From a checkpoint of a small transformer trained on Wikipedia.
Architecture: no biases in attention or MLP, untied embeddings.
Each number is 128 + 32 x the weight over its row's rms, rounded and kept within 0 to 255. Layers, rows and columns count from 0. Numbers have three digits each. The size before them is the row's rms in percent of the matrix's.

# v: layer 7 attention value, 448x448, rms 0.0641, rows 27-63, columns 336-447
# o: layer 7 attention output (transposed), 448x448, rms 0.0702, rows 27-63, columns 336-447
# q: layer 7 attention query, 448x448, rms 0.0357, rows 64-86, columns 336-447
# k: layer 7 attention key, 448x448, rms 0.0369, rows 64-86, columns 336-447
v27 127:094143164222125126107085207136091127185151140097051108126077148124144094195136136195096099147146107164106053081171151115129109158126159122104096093119117115170164109153119108071136144161161084110134093129098120082147104149150092129109151166123195183120140136151144104097156130130129154139089139119142125056181141204110102129100132170143
o27 123:097183105129085148137111144125142122086131134131093106108133147150090162113163117115120212089105147135106132158104168092107102049073184116023136169147102154123134193103092148144160082085140137178134132091100104212115149143082082078153110138098071099103157146140117133096123138077166135135073132118158112121168079056102126119087139085138
v28 128:139150148087127120084129147119118112148193098069130122125160163134137131108110145126090128116136113208039128114080167118148131159153149147167096151132129099097180119176113096123157124104157194110134091110178132103141140042136096189152059100131126135183112150155066167145179111119054125065137150100083110136157166134094054153199135166114
o28 127:148057138162111164185097136134140115069152193158132161096093119168131165154143136114138140093110136126194100146166113165063125087130160170167176115086127067119086164045115136113106108152119197076128182129094152143175137131142129138110162168107166102127158148135114128135139042069128154169192145166123210152128136123194076134147206091065
v29 116:135134108130145089170150121136170151093122096111133127136081148101119086091120106136110179136125190166157146144140137081047116086126152161081124072133111098196138146098136074078082138119116177119189152127127117162144196134140059097076141103097074083138135144140100092159148147111177170171118099130080124113162086159132142135104134151147
o29 118:077106077085200131137083113078085087154105078044114159156148241101089140150165149172111103089149131145126115097139124129097123139093144221155104127122108135112134154156120165117213111112113137128117143085174162143192098146171122151137132147104108152099063073130138136128118135111106075161138133161123170042141093153127118131125094140136
v30 121:102163121160144137076109137150182143152138129140159150121102126121098136171113172165144160179165129144219152131113114091165110054105156151152112149113167140139139167133153062179123137126112026141151082158136141085179096097128122157136167154133069095107137110082144113136108168127095111155110203097170117192069121125143100109158133103098
o30 122:141155121135153145136113094148145094126176077105123108118111088063143114162102175135098066057138152093104084181126094117094137171109094099091122179120125122063109136043157103184125130075070096169157088196110135106108135103157113156154181153131120148145156120159113089124142121196087187144120093141146141138165103146122076203152155152140
v31 124:134132167116118102172144139101171057097108172094144121120089097151087100117207093163156125213091061159160126149151114123196072160086104130163152164082106140137145100130122140135066123153134158110121049124146102121095123140149075193114180171115166161163122136142133180166139173136156118087129132163115124160148147128099097121146145172079
o31 129:159178160188185113128180140121144159163120123118148126111125153125166149142174068138087140162130082176142130172176100145098128124123106124135110091098149147145124085117157145116091129133152087199133192184135145088149140114074130091133078141101090129146188142110151106166154148141107135129084085055142074160105141141091144145140097135080
v32 121:128158138119126181143116148161088169152117117112164202140112227131142233125122145160143144121108112165171173132179139122100143102082105133124145080110130108164140152153105158147136119159067097146102127166132122008103158107117144128093148167035126128103146152125149138107136122104147121111107122141110188120070136121117183169206149116119
o32 125:103086103170159104148136107111136156129092141168106105156116072127176093127218145128139108103162108066146125169108132152136213147079118083185141130123097132137114136117132058174163064036135125090109121149074137124148140146134151188143127174103094130156162115128136160155156129147127143169133126131082092100131122115075147187068166177180
v33 128:094101099136123139126134131146092094072105143182069028147163073131098125112117143138142123078135156202149147101139160136132171086131138136096122164166152105154192140160160155133203147140143133117081110139135147138170121106086173114091120173120132161141111141110071075139091094121143129133117137138117128115127187148113135132124113166149
o33 125:148121143151131129086105119149131148131176086079137068144144038129154183114088155100096129112135131123113163141173079158103157069134158125164126127131103090181098165106100141089122130128145144202100120164127108145101106145101132094141111094150112136137139090109090092135095110112128095096130154144123082116087121135118115106104090111216
v34 125:147139157117109167120134057138093166130115141201084150118101152114102132153090119142120122156143151118162125153127106149131102090133120147122110129133085160106141125119110161126174095098104142123135198153049112089180182160152131168136111126185072092098051143112112090102094100087154109161135122140084209130136177178117072112143097088107
o34 121:152131136153060146112191177131203142155177181097097132136128062106122182134119111197167131121052088183099093109090135181172155095180126056038165190113075076148153083104140103130140122141104091130114083109106120093108077123129125107107191128133193063115136115113059090097154111118114079097179105135143089110145115147096103127084085110105
v35 114:133130162193141141122090111103113110110084160119115159152112145127127105123141179164139116108133145124136160124170105170164141085120121164153130126130123175143098144097126171157086146123164110090120114118102126053074099123132186146112112136121104141114099152104141153140219155127079080076156141175101135151151160156154151165073162118155
o35 123:183136179153159078132125157097151157170133148154137127129062134120127122100111147103117122101165105124090152141128106151126120147132073164110187167086119114168124134081163133107095142152089108137119113111171138155114199106109102170159141153159134128093164076136108116105088166131143163104135115147160100133043195134073122094143170137130
v36 124:102128124074145170070108162110155162159137105110086078105097088150116096066180181133127138107127170175109134108142110158175144094187117128117155089123095097137178107158131128131157134145151100051067190105149125112179210114107115117137093114159215064154157088116105127073090107104111107107167128104125197147102184092086106137093114146140
o36 120:172104172144078124169087146138084150111184073109093129134133189148138127141117177168061173089078128147132111135152152174141131148128101114109097167184133140120150131067114127154115131048110147147096111177105061116111108136150109110150151142160132147171067109128127147150105167095114149145086112056113086146120161163105118159125134118160
v37 127:113139123041129176099107109109083158125084139140145111102139133147137130131130127159116154134121127025108104161113160224120172118153113137139125113088126135117098099153125119211127149120103134102188061077153140092131195141147087122132140155045137147118083146102118136152153165102128104152100120100094150126194165114114122182134120171120
o37 123:217092183106161128135133073128154095165138137130183080146127145146106124092151174127127075129129079168169099142140124105090168169111135174201114106186165143138134100086148116119138121108082127125137127155083138164200114085121141085135145174167192145119100104145136130139075119154091044125184177186119185097138132120138059082162122119114
v38 125:147120140096133137165108156086075108155127145139177158149192117117115099077139138061082148137143174105137112092076092102129121097074138143129082236128134087139144174130090131130065101136137098170112129112123180184102105139133137106121169112100184117144129083138107150094166102121159155152118148119079111099104175170128191111088129109151
o38 133:170119078164110131170110184175149094130176131067097078171113170142069160110088094165153119169094122148119135125078153151154100118151094136042157175089145082125081148160128103114102081135117192110103151150132088141075136113077181127136086118146162148095131115084144135088126162136154148107145156133127116085072127161092132138116120142100
v39 125:133120144070111115149105062170096144172159132160158149113113141115141163108150107214140073135101172187111146091154097075075141137195108140145127124101120141140067100153109128185074126087060116114145115109155130153127193087179111091137126116160216082044195124119159144117179072179137136100119137142137123095118049124098091125118148123100
o39 125:137171141170148148114153158085194158094153075190124151112114188125161136120106117121153168111177106105125128187138142159142133110161173142149110112146168070073104070188141108099160102171147164128104153148112144115130143115103114114189130096126094142161086150150124080127109117143119108156133178086078160089165163139123102116087170124076
v40 126:133090121151112143084124131104145083151139116157188147121145183082143153082142103183126033109134080088101107131147153135159129161147117125132188108100095107179115130118107109153081144144156123223170087112149110115119141121135056179157094108136124121105005189108173123080062123136131132122161155144158086148146104150116135121156166129138
o40 130:104132169137147123081125114134117113075153073112116122136138168107097134113075185095152146122133122153151135169107105160101101108188212158181116130096184167091110140081115116076143160154059146099162134126199071122101111079176215077099148097154106142150152154110206149120118172197106163082156127093137086128121200100094153114096094157137
v41 129:146184166125107144164108121155203082073151143172106116114191104158104129128163072160084150160102126107095129107121147118139082145180114136112124085143099169118171140147145163040115125122188137189137179129151139072105105103145093114152130106192138166111084132157091153174161080073142133149144082139056096112131116146119138114100125114146
o41 131:144136180164077099151156106120090140162150165081096068106119112178142118144144149189167161064116139113098127129096134111108084087224117148214132085103142165081115171099119140158157158168074146126089110096173167070208155158107110097155110125131129087077132161165133130093140109122108140112145138185122069123095074143076156093098099137103
v42 129:106095088111107131137125138080133105159175135164107114164156168156163139139144146133133126189176147118091133091071096135112132086124142121134115183120097146139134103079093102132169144138230093150037101158138134126194104117105178139156106132221147121113208065113053148142205195130145151133156136073200095147096111094087065122059114119080
o42 121:244091139069046150118089128159148160169103126076075100122152080076084109102101084179166121172126146154174144121152195196126117148111045063142125174120157064079077137135106098165105123098156165113057130103084074130135156106078146130119159116124146109148131164156134141106132056089100196133146104139150122139140114129107149121126122118152
v43 117:147115108098143109132129131101156119124135138165138074123140103112125088166172110111133156143082114111141080096141169071132150125159140132119179073092128148143143134166121185148104126153112089132115114127129141154190151136127158145115097088158135188130167133109176106152117156105141121186134091120153127114054135148120121122157143168113
o43 120:104112156152129127124083113096187214148070132116107117099131082122126136055096062169143185146151178103100119124132134123096098083166128030117115102093185125099090070150156130134159205169117093107143076080157122084158110108113117140132124128089142094137128113134092146098106143117138096150157140165071133172178089064119078136137154082087
v44 128:141140104105120152127142213107102095121143140113094105112132153145147132166108088105105197154153063092114136071156148072155093123132155124087104177160170173097113121107120093135092147159074127162156204157096138109152197091106134162133103161139148158130070097077084107212126115137074127085144100149110172104096144159163114144163130131156
o44 124:081149121127186119163123152105132137112096135135131068122134182106122130076127145109101147152093137085141105077087125185114123109124105099140106127098169065143142129144143143133168059157152083121088135116134102159151136171076150093093112168108119149100167172206083109130115167154114070120087119131086106128145132098144166181096148140176
v45 124:142204183101136137166110117134114132134187134100144177102101148106161111098121120062158175147102154074151107174092144116071129108131093105106074173154101126123178131130117154171161108159190145110159071141077168160086155100101123130115120069058164085192136150107141094111095095145148139123088154142155141104134163144116099065114150131112
o45 131:060062088184143123132141078163138180123225085106132130145106115149146166159122114122099125203185151107099175134137125149139175167127171105149107112062155040137113126119165131099105108118177155165180124209097112086136076098146176123119117116135103163137146153153179102152153172109112135166144091105115101109121185085136176208122169093153
v46 129:142098139165132143105099072152122102118124147143189125129037142099173097117180086192138120187131141136196144105171154089120121177156121124158118078111117095123158094150141138121147139139105118175176099095133123121098208174134129174095141121182147116155092111087161151079168189142156130109091143147202196014215132150098116183105136166123
o46 130:095122153174131110110156155097144145125143131125120095175176219161075116087139152167142119159144121097097112177111147161084188113070138108129128124163140161138162112196107117092117222117170116138141168108169089147149093078121155117099076098109150163083141128211085164123135096081148192137126148069112143151108133089141124123141134084125
v47 122:124120117162119113128170120134106119074167146096140102124105111154152198129096089066131165146105076157120118203101142126146073098171159088105143160124080104142135155123083173180064149146108091091102100104133146169132181085115117096136111144138120186120092152166124176155146112131097148158136129143144152181120120158125212190138133160124
o47 131:125129125159126146142068138132154114116128116086179080101094077124154107097140118092177085120169223104153166127126171107150085127134103065118120101121191107074137141108093140138152180106131133164149151151111120110155127154127114130125122128087099124167169115120155214165095128144117121085130123130122128103153101115165142136134117086090
v48 130:141170136139127141075140112129120106180110093145177123122040118143083126152146171128091148134141138175153140082116135045127067087144123129110078117162147146123153141143150127147150114132119085084167087149105131045090141107139191122145142137077133161083137128177115197101137101102108117158072113143131091168190107095099176107146128133113
o48 123:135075201100042134088161115190149110178167158124117148189112127104074139119159120149097130089066138145095127138133094143138131044101161067085109130139126132153116136122187171124123148126112117189179112113090129145137149107078113124114142150122102102130162111155135104098109175077136086088186163160164131182152144165145134186150122171078
v49 130:139131132147141128092138152184103208145117111084203155118049099150134095127101142132167075137126096157173114136135135137142077152113126110179116154168116135159120066112124097113065116151200155092115106108113104073160160177095111133089153114079151162204161065058187110147168123093135117095125119149116119111148095078126120113112109085124
o49 127:186135146126196109154159148126080106121082100112101063107153237106137148131179161150155121166151136135117134156104099133126174062153129188143140130127008139086193176150087087110116130138110096103072154164155148085087112131150160101114124099115142118127181130088186108182113134132146120086120102134134122176126142114102132118097112159129
v50 123:136115139172132093178139126127100116122104169097111133141127063122088129066126111167195172135141175134113096183140045144174071129160122154124108164095150229144199181104148158130148118077115112165119162155147141202154125189128117098147113191134126093205114113173161167113169151128099101107125136141094086128115159127162145185193115093121
o50 133:174150094124138078175182116130142138130121146127164196110111169121125131179107195132124090127124102143114179148131170175136131139110122163104148049105108048088091160152067136166158143150197113171172145100060091114136148137120151124068092121143163142096097113138166118107116142123063127109113114074115133041102161097110135105094168179109
v51 124:118130158142118112194148173112112141169012079141158142126145113126134100114075141104160124141151136108076111138148169147121139161145132148113108122120161112193166110160090070071097127141149105163164073116124146157110161137176182131126140080140189246175092105100129179165102143116169136129094111118101099121122157118133114186150109135108
o51 118:023134112119113141185110079132138142121053113120150078153129178102080099107105126139101091102137093103158146113122128136129106104073209161138107180194143077074114120119074130137155140135104084101094136121207138096107091101117153182128109103109129096119114112172164132160133087154159121199071174147180187097150089128150137137121110144102
v52 126:100162126135124105143130128119163082088211103127159112109166053175116176155144071119210112109121134136149155148133129115043146109085106102159095118085094136149142149180169084164120134128089094159139115101166143119143123068127075162128133115143129165146092112131156177103120086168116150117151118138150097179202098093114140114112127090193
o52 120:195128151180143108156150168128133127155095113161129171017116192097154129116148160125108127119160138155103151150135111130128110137153067032148092109127150111070125098122174151126116115182141143189146191104135114075140134147153146102098114164186112110163074098160139137101139149066130103063136117155164107132091122138136121146133105094176
v53 130:138122082155130138132127147146044116165097131189159124138081163136133185149085093173102119160133150095181107121158124112107131141120086142099133083121073140151118161165150107217129124115078156127149174183089119147171128158179091054112094088131108192158166126138182092118151113178092115185127136145117067131163084115098099172086160112160
o53 128:203112134091120140080122118066231114138123143166136099112155103151195149052153127125121174110153156173131113159119160105142075098106164078156122110107180128120104133122151149121188117075095123143146102088183169153129159159099141102114095082108161137173090139142128189152139134125139030161095095094103112097141075100126144056163163050133
v54 130:128147116161117107114099126080160111188151160099208156136121126110128131177097163077148093146143167073123114111124121124107128186146108108072124129106129071126147111110118154145101143134155064135115139089126150078175193188134109095151135170115112178193180144113124152174160084113133116127186140163104155170103080118135142095120138137109
o54 136:124143100170120133169079166152127095115179126158126138202084203129093124128173054135142112113131159152173110112100120094139128158147197136085137130143172113134160141156081100100123156122145104165183091154137085171123130114131137139075106150137172113126095107141092120094066157167142153079115098170098140153166209134118150095093178057144
v55 123:131093116113141115114130048128105116061139140083071097130162090090117174142163093124096045092137106188101158115177213141136200120144153122169142156176118183114136116152139099214102128126150094088152096163176122163157050068103124143087153151163089101139140114119127177102074116156135116102113152108054159116058130120158130116183115109143
o55 124:150161081169177141065173105076158160070139096112135134134139110103135134045104096122130143146128104105084128131157028124098162089109066165124161066124161182098116120062117144118132161183147151104074174126121177177140125129118060069046099115106119200109107145181107096124142094149109131135165157163103110153127131147134110147121102172098
v56 123:150100135072139150149094127088074107146122161166128106130205108141134054161136193130109134108111167116136139096160122160059117132168161140077166129146108161124087113142121144110184139114128132153133151109097121128086090108145123090148143092160115131152060125105104157122139124106119127140104179141166123140089140138126180167155133105094
o56 125:122155206155103100087101108134186183127119140140131072137116119198076139067134125107085124117120164142116098113082168112139162135104151150137177132174166131095096182161124106129098187145178145169145154187167079118093120111153139116067114102149083158130140131181071079141125139095161170153132098158129142083129105116154117119122182177147
v57 133:122131167088126151086149139107131100102103111147131123109119102108119083126119058118099124185059199084094125123117167094144170174125109123096119188105180112103107138151091100073111119164222169168184119144134083093075071189118183114114146137074183107107072112142144127158055121133159122144162118157118150150119126140141116145179173144103
o57 125:143189121109174107101141136202092143144128109119126081178115065102102139163115120147089111143113076144127120081104095152163144218108183117101121069139181083084117159164134103105119053097083154125134138111122133100133116148104137133189145112097103112134149134136106079178151108135142080121107113150163078134104110077087076184135139210160
v58 131:150096074124122107137116130134142133123114148138111150123220113128087185130107148082124196148119147044166156127097156143128109141100139138150066129139132130100158091162106139153132095127158168187155106139094097087095158129120109161144126133113104117123123122048120116177079137147085123044114061108123125117155125131144147071066121111127
o58 130:130126148190107138075205133087154116147122142125066105104139087158140119173099059122153140138090137114110193117090152157130107134120108122078152205153081087187133069135165114134146110161084087093092154094093182120087115138120116129126130181120106107100113127181101098100177069116133082129128148079114133100127137147118149148129097155158
v59 121:141082103143153177135147150133097074172100141152155063138138118136090095182108107145159052154164193146148153123115063109104131088179121158126072121145120122116138127142093179170162136117081133148164128121115181145116092078144162132125121163067106089105131132168097091106132115104138110126098140154067077044121158197114168121099149147101
o59 116:116164042113151170173055098193171114156101101139054196131135122188111123140170112094142168136125101191165119139125154107158129106183078157070124157052155072114158116103085097183203114128123092121106144084147143113131160174151076119116143192152136148107140165159135175175112143075159151161105172164111153154098105152089127106168087137099
v60 131:145086092115145107089127125166130142144073111168127100121118075152107100120106052133139128117147186040109064149072106157209062107174126133164178091091116152113093113128153075158100141138205144155073072115135140139120082141092145075185150141217183140122152109103176168167093132075116133124103109125116116168111160150123107135035123177168
o60 135:095144111140149098077072183148074128120111053128088075124142160068094102134096115135116152145161115102163197144150168123173097103112038118097130103126110134112132089124129099071063125167125070145109154142093164082122088186117062132110144159123080145132136154071122150111174115105155125164103103119182116135123110131127105075189154144132
v61 124:103159105158136087151121117140168121089087161143141176108138106113126049122191152129100129118127152129029146082137146164134188112155107111100099154151135140159122125110110167164190127139170079111197114122118147109089121077113104123117130096113164092163151119082112106116073075125143105148144157091123121084153112109139146124127172124126
o61 127:139109148200062120136082103146101183135114118148160159125179119153104135143125082093132102079208149118155145143074131123156152166092122100101121136101098156122195106122202119157162150146114183127069112131153091151121098120100115133140153127121142170127062129161149163107127144069127194171136122079121153139104159156125159141141092213151
v62 120:147153116177143112162115160111174108163161143133174160122181130103088110098171062114088154111170149115153157124151112145124081133171134134113087196123127095162159179120126113135126118140135147117138112127134172255130077201117080122076172166203136068129174132136085176108120173153064130108125100112174112125107139098096130179103158127088
o62 134:114119098170121122154102087113149133153134113151175154156112115150158138128069169074157073088146123125145117130121134104107063074166100195096161145108186191160130079147113147154145109114105111157136164130123130105131114066071071176197092107112085118121102119014076120110140108105165185145136138117118167123074189203112135111124163152171
v63 125:098192163070143128112145114126055159155138128142167133117100122131154124182155121051190169049118135102114113125151105119069174090130112115121149160109107134169144106138134104164081121142137111089153097113105100155141133133174128129129148126133136119126173152138139094109173107084140128140073140130156129132155124103137094137133109111123
o63 127:160129160118153154155133151163107148129191038099110130101122132099193099150136091104153085079120127136133115166171118109157200149159130095110130118205113080086072058143135128124174085128118143128188110124142130155102136084160175132052115101189142129137069141120130139127089132192132081157138127196121155092076144109108082121086157109120
q64 036:136078151157116119133195135128183123109127085076083101197107124171133153114151141137073123118099132141130136059041129098118129105103174037168121097078083149087146166093102115123109116129127070109115127161097122152116073133173119114061120148111087127136124151123143129123172116142083159091158142163136103082147121093149112147169140129151
k64 034:091109102167104113079103116130102151161105156084208157144091104138126167154157064179136119097192114108111131142170170151122106111136122199139085188167154128160104143137189116152095110138101123167208165086165071127166126138113104068173143137152123163147115094091216111090171150122149130093112129171124144189093108103133099149128099112105
q65 043:140121096094144119122136138087077138152077120110112192110152103150125083173084167110163094148120167126063131093104085132165130097152095100171186093150118135115149130119169101162164113129136142166110084158096129149111131102146202071113212086032103173130130154104136165102136112170094122195144188111131128137144106100084071177135094113094
k65 041:147100101087122148130067132152147123091178152143164057102101087146080156136130196080139158146159051131185139108120178152129124181100156101079153122100113175114146159171100132126142140127096102157150157140156047132098125132158132183172078096208111142093152165072096116179106139084107105112120121100134132128083175144151158103121095110151
q66 048:163177140088155150101163118136119115135161075118146130089159096108104147132102116158094151152136161116123089160121091134154163187076146141089089105096137128127140131172169148124094194127124145144165117113202128102203128120128134171154140125087130080144135119114198083075116099112152140109077094121082094156134093143124124123138088185117
k66 047:090103095117127147182103096150149130071080166195141096139107193112161084180091102084109073117144125095112123122155129155149103180188184122166149123168153166140129151113086127097134129099150187117078137154121122149126133138067147077066176154179143138082171103089129181144153135098132118166109147139100181136128162080133168139185124104174
q67 068:139166129136096129094103089149108159161118214168138113123082134180107093131162124135094092133085132095128155123151161096083111095120096111067119154132168141135144165125163163117164066079107095094106115134024128176132140156159105125161172077121084143132135138157135118148120088120111176139172176152161153094130089086099116123097159100167
k67 052:133123160187118127109149153135126123184074137128127195149124123095146165150148130120135072086117087075123129136098093141147088131125114140183146082182111096084146120061141120133120114103177168138112152146188192127116122101064142115152133192100093139140112141107151163120159158099140157197122103180096198126149077114149131150149102130089
q68 056:146127154167120135099132119083106187137170108107118151143206165120129151115093121123137163143150112167075135058169099212132157117122116125145176129132086081193125141111138138122073146133129144111157149153150124116169141115133096124136083121136121069094092128089153124128113091147148108071117065147090100086117127181090137151136139164123
k68 050:177145125082100109134140131216099144132135149112098047131119115169168068089117144170127183123160193197129138170171113106094161095112087077057137242099128148131086148216109140129146159122077081116154148100118109146120083136167104107112132076106159117102179106117106125169094175122100152093103143068137056105124136167107094133161186133110
q69 067:077096122098140114158129165095151121100077047143113093155182139100156179107068140138170136129154105134163073158125085146181123160157183192145128126132118081121081107136100109137132168186169179156204138118145143120143129081113125116127067125134151077143170086134142112113081156176111154093086081043066090098138165128177156134111139140085
k69 062:134144114096172156210160121081205092141134163144162194118116198115129133102157155127149149180141103118110171132080172125162174146138104153186097085112129127036159125135117140161126126105089172116140099165174110101156152132137152129154090118119091154149107143194157138110143152128107080063112077130140120188146150060101133135108079120089
q70 072:114094138184135093133109188102161136125189089139148118140129143122089125128076152141169097046149082166159086147125122164128124106171135179157119158122068134127053118107147134119101146157164131130142130150087107150096102179124145159058065154119165084076142087096084161114134182102132144122140108089082105079143101185142125162091127112157
k70 071:142136158147140161177144186124137145088108103091109049121174134182173111117084115121099160138181114129088083147136147086111201204139127148139134162105102105148112089196120135134156180129129108128123136098149133125163114103156115104132105133102162155142155088084148137163127176181107182099138133050087114121174185125058147138141137156109
q71 074:157068098165149083121111145128189114115153134172117174118108125040124118100078145125198072114134070136166072094106122103134112107156152149176185126159092149096079121063170152137083147156142182100179103130120142140068133153100109191059087126136126108097136137093100138115147147072132101119124090187097142142126142151161156166090113138126
k71 067:106110156053154170214095167156124163099103095136079086170138123175188115118131160095092167120105115145137160122102099071162138170190124117107174153147123032120044074167117099133148143119136097186114119116115208148153098097145135056128080108125092156095119062127148121160112119132096130093142090071102085155096187107075131122122108138090
q72 098:212150157112153107101076110137155105108120149141050150094128117055141100089095139162161113163161109153148065055101166077123081123145177163171225126159088148159108149080185165151131178168140150131116106087100163126104132169071155164125068082092146128098105119087103115126158084135080099121094070185136117162157122159162145151127122126158
k72 089:126162129171145094157079096142080144112124158181120123169186093043193136133089129154093105215177148135182085084146133120151096139124127157185243143221114149161146152104162104142123202050123136102125111163153148090139153166071148141163040160139073123106109089130155138168150116149077038136119102211144085140144131138142104120134134093158
q73 106:195154138199183118095124139118168173091157105142130130087119164080160065131085146158151126144191123113116090113114127066105092129131159151179108132171081107158151132116164198113111188175085175139136153093134157159114154113073099136059092095135129117091164103120126127131154143148161104100081124163168204127156102159143129175174113154093
k73 084:084116130146189120177121138165124140113165081150136047139177132194215126177170201122122151154132179120153100126095083130181097129154118163080137126167124111110131133131116123144178127119185131136151123190163179125135143110172123094135088114163126156120160095140157136168173127163113108150132134070162162165156120150085072118184071148120
q74 111:134118092147099126088100163118131088184085117069143171129128121156163224116138149126144130116134132109103137123148115155038127150102134149167152153150128115140163091132092094168106102074112119130174094159147116120150160144152141136156144170137074161169121174125078123072111157058104088155110121104143118089161133167102122111094128075118
k74 116:107088113086121159124132152156137117112071131113129131118114157175167174104119110157143200106132122127112154121081103180117081148147136125087147084128098146129089109233083147112150131123146097165052109133114190117105117133139117141156165088152177174184141157116098138113144109154147126112103106112179188136088129166060140124161092127105
q75 117:174140168148134084154107129097123139092165147114213110126108132130125056119084172149095131128130114115169165124144210115143119135153134124097130154087183090115146100141182171176124142123119170139148086120183135143138095080111048155141134076123159123090161109130117123101146087111201171112156077121054097121190100091096149168091146156047
k75 123:156163137097152035108136143054170165129139147139141072136143116118105061129109164078105129131078126145133153144067169120182094150114159119056104156060164101125145150123094116156095171132110155106129129141080134132081143061138099142149106066138090134104134082126155101087144087094205144038132142181119153118131100085081109178160149113108
q76 118:177110182152112135135123193123140053113138109110136091152149159121169102121107117112130098154144154073149101154144103164156128123091098113203116140116134090094061092100118183094141103108096146159106095139109158161052140170123166132100110128175118122111179145096168154100125071108153150188136131096169175148196110076131102157143120108177
k76 115:135126130141137095195083144169156100106128149161128084169167142114173152158147128125189116129178152088120107173112075176156063134097115111141054092063061145067130140093091192127133071164115143136121097129089125140088164107136100077161078128167133088129108163105139178100120121152129127103139077106120159084197117097133069142131073142177
q77 120:159175093139150049148159094152100160124173132107125149129124135104095199106091102123123092126094163179152166113157145142186101126100138113129129145167122100075182126069106169092138138186183144122163095115203138112140153149091183125086086122098109102138157120120133112185018124168102150183093146147092108141178148095131093137083169126115
k77 121:145079087125159024149143103139145128169134076100053165152099119155081147136108127147143115104059098134117134063126137147097043126078181129148144127107112075130154070126115180119125132204120154163152090128164131114154133128095125112084113126139097123099105104117125089185114102104080156152110134121143105136128170079097128106116203091121
q78 119:184166160131113108143119104070151122144099147094104156160107157141133193116145132106133098168076092152142100113109142120062087111153128122110125144111072096131162089127130139155111133176135161170144117128099106097150215138110098164077150067102115106055084147122092119185156140118195121079114132126118093169116146133117127153115166094132
k78 127:108083050108146126088111135147190198174094070137094145184106144088131193129186110142094169087170154112164102073117105158109186124168136115097207138138136198114125090179168124163126154090163142153088144145163184108149100129125202169127132125101095117085118117115169121145147100143064129095075167060133114184058163111171096119108158142129
q79 132:088159104163089061115180111153117053146203183121131097152148135151125093141093085132124129132116104133124112099082109138216111136106110142116118074074122084130124129072119104120179145090172127100145106140092123176131141124143100115138185119146135136125186172153132125130127191089121172145179140123141114130116117139069144116105123157152
k79 129:110106123085130003080149118197113120156149155129161072157171132089164171165084151160131154172114152122130176131147215189158111101073155123126153144088180112149127161073119108129158166086161145144164120050146195134118155113128124152157103142152101117182144217140140102121142120115158154168145182133101067070176162113149130117086074102150
q80 037:043133141184102168089145098134121127099089080119160100127134136177102166117131075143154148118110171163138138065114123168088078124144126094130188134206129149119114182162133187130076091156120166090102103207035153113167137130111126087126158102133110157098136101125153150097036122209127089128160123099123133135158120153084168128066192115144
k80 035:193108147001139104145116129159121153155110079146159132116120178114168120103146177121081077074083110073126139095112085161164071085082155075184147132095095149119166074133080160073126148116108152123142136084096142142166159118103125102114092078139138115133114095151114159142148106139158091105118105057106080132145216141147131142134142132094
q81 039:102141095063113058106164105119140126082138178120129186145082178083119131173140159102072060156141129102111092114134083186103091090161101159124145154132174156150164126094087123109126076121120122105098098163138103159128158170109114098134121056138119162079157180126109147149086071137167163134135137168106166115078108108129134080110169112155
k81 036:118135186133162141116134153107117142180161091145140041154131116121199203082135099165150142081099107099172120166137134152146124131123177109121141138141108106105148139168129138101134201183122156149168110144151185138145118102101106157128078201108130106130170103108153110135133138151150121168186114088135151179132144142148074136145114106115
q82 054:182108167140157136103144136133133079106089052148127169116154058145201082140118112155127153136114100120127153141086112093154169166148222181142133072130090163122150066155149096123092167141219141182144144111205162105140145082094116154140142121141178099119092126125178136145118186126112089122095110125111114145149185134146112157136069183131
k82 045:083111129113170114158142123133090184153200187109118110100127121135133131142126131146120142118092085159180164153101133153141179157183140090103144200151108102181151182121125113158165131161066092144179122141125128107108130181120067139122081106151106155103147143149094055118137155130080142108139111068158148102111156157115097097126132125147
q83 046:116188148175120130126139134099151223169146149111087188121137165097091162099142121128164141119105138157112163113104140207135158143135110143103162144145104118157161149088138148136064126095102126085183159162170117156117107137203125151121132133105123091044101166096149071106169058098163132108104065137160143068120129082084143131138103116105
k83 051:112078174111157154114114119228110117112045120115125061098127093126156132127139087100119117137151171133155135076159062154132082145149102150171088145164131159181147123129127123137160177136144113124066199093103086138094138120103139093137176123124179096161086065084133149181126123112141127200106214128135157131123113160114126124171132077169
q84 072:093092139112135106147137147094155104102105030099137098150172111117184152139094132142158164145183081127144080138108105110171150157150220187149141112140125110109100111143091102130125171173161149151172167152183084090130146091097129122142062174136180120130143125117165096126102143128113131090060071109080107127120172123162176123119125181080
k84 064:124119089111140121179129097090169116148172133119157210089113167146147107142158173159158104128102124118116153129106163100149169088109100148152115118058156160000131131128147143121118060138101139072161080169144110106145134144148129176146098099106075124112160188185110125097174157135119094094126081083139095120153108082085102117071089132133
q85 068:125170106089145154173179119162142113105105173150099147104077105129111147147211125120116068129092146079158118192111160100156064124109135101144105103145210150085184131120109141173179092089100140149094093120087125136101124137097134113131116170145117195138173142167132116160135153141114156209140167110155180130127089101142130087137164112143
k85 059:112123115155126111087114223039118123124098137128097091145157117120132164153075123084122141144189082137126081092122098151114094129121161069185162136139079081226160132136133102103114165154139182176142097126120147127144142137037127124077150145130170129172088081102117125141086111134131153190166174155145158113129147172121176091128126144145
q86 086:097150087107102167127170140130114079140140152140121158161118135112096135175135128082130111128066146082133148137138121111135076097116077131190128084120228146102156112086133080168149101052094177122082103140091146149112147091123125078120139217131102174139106140144134156136110120119176120161177106155150150116167123113122143093171105112130
k86 078:163057109125060088022095144144122159099106113135124033089112116131093137115121118118147125096158122159147063119178091164093093104097167132119120157159071139179126125102114106089098220150149124135143153104081093157115098133140130177087148123100177087133151066100069145122116147149165145167097196092107141106144127154138141139131167093150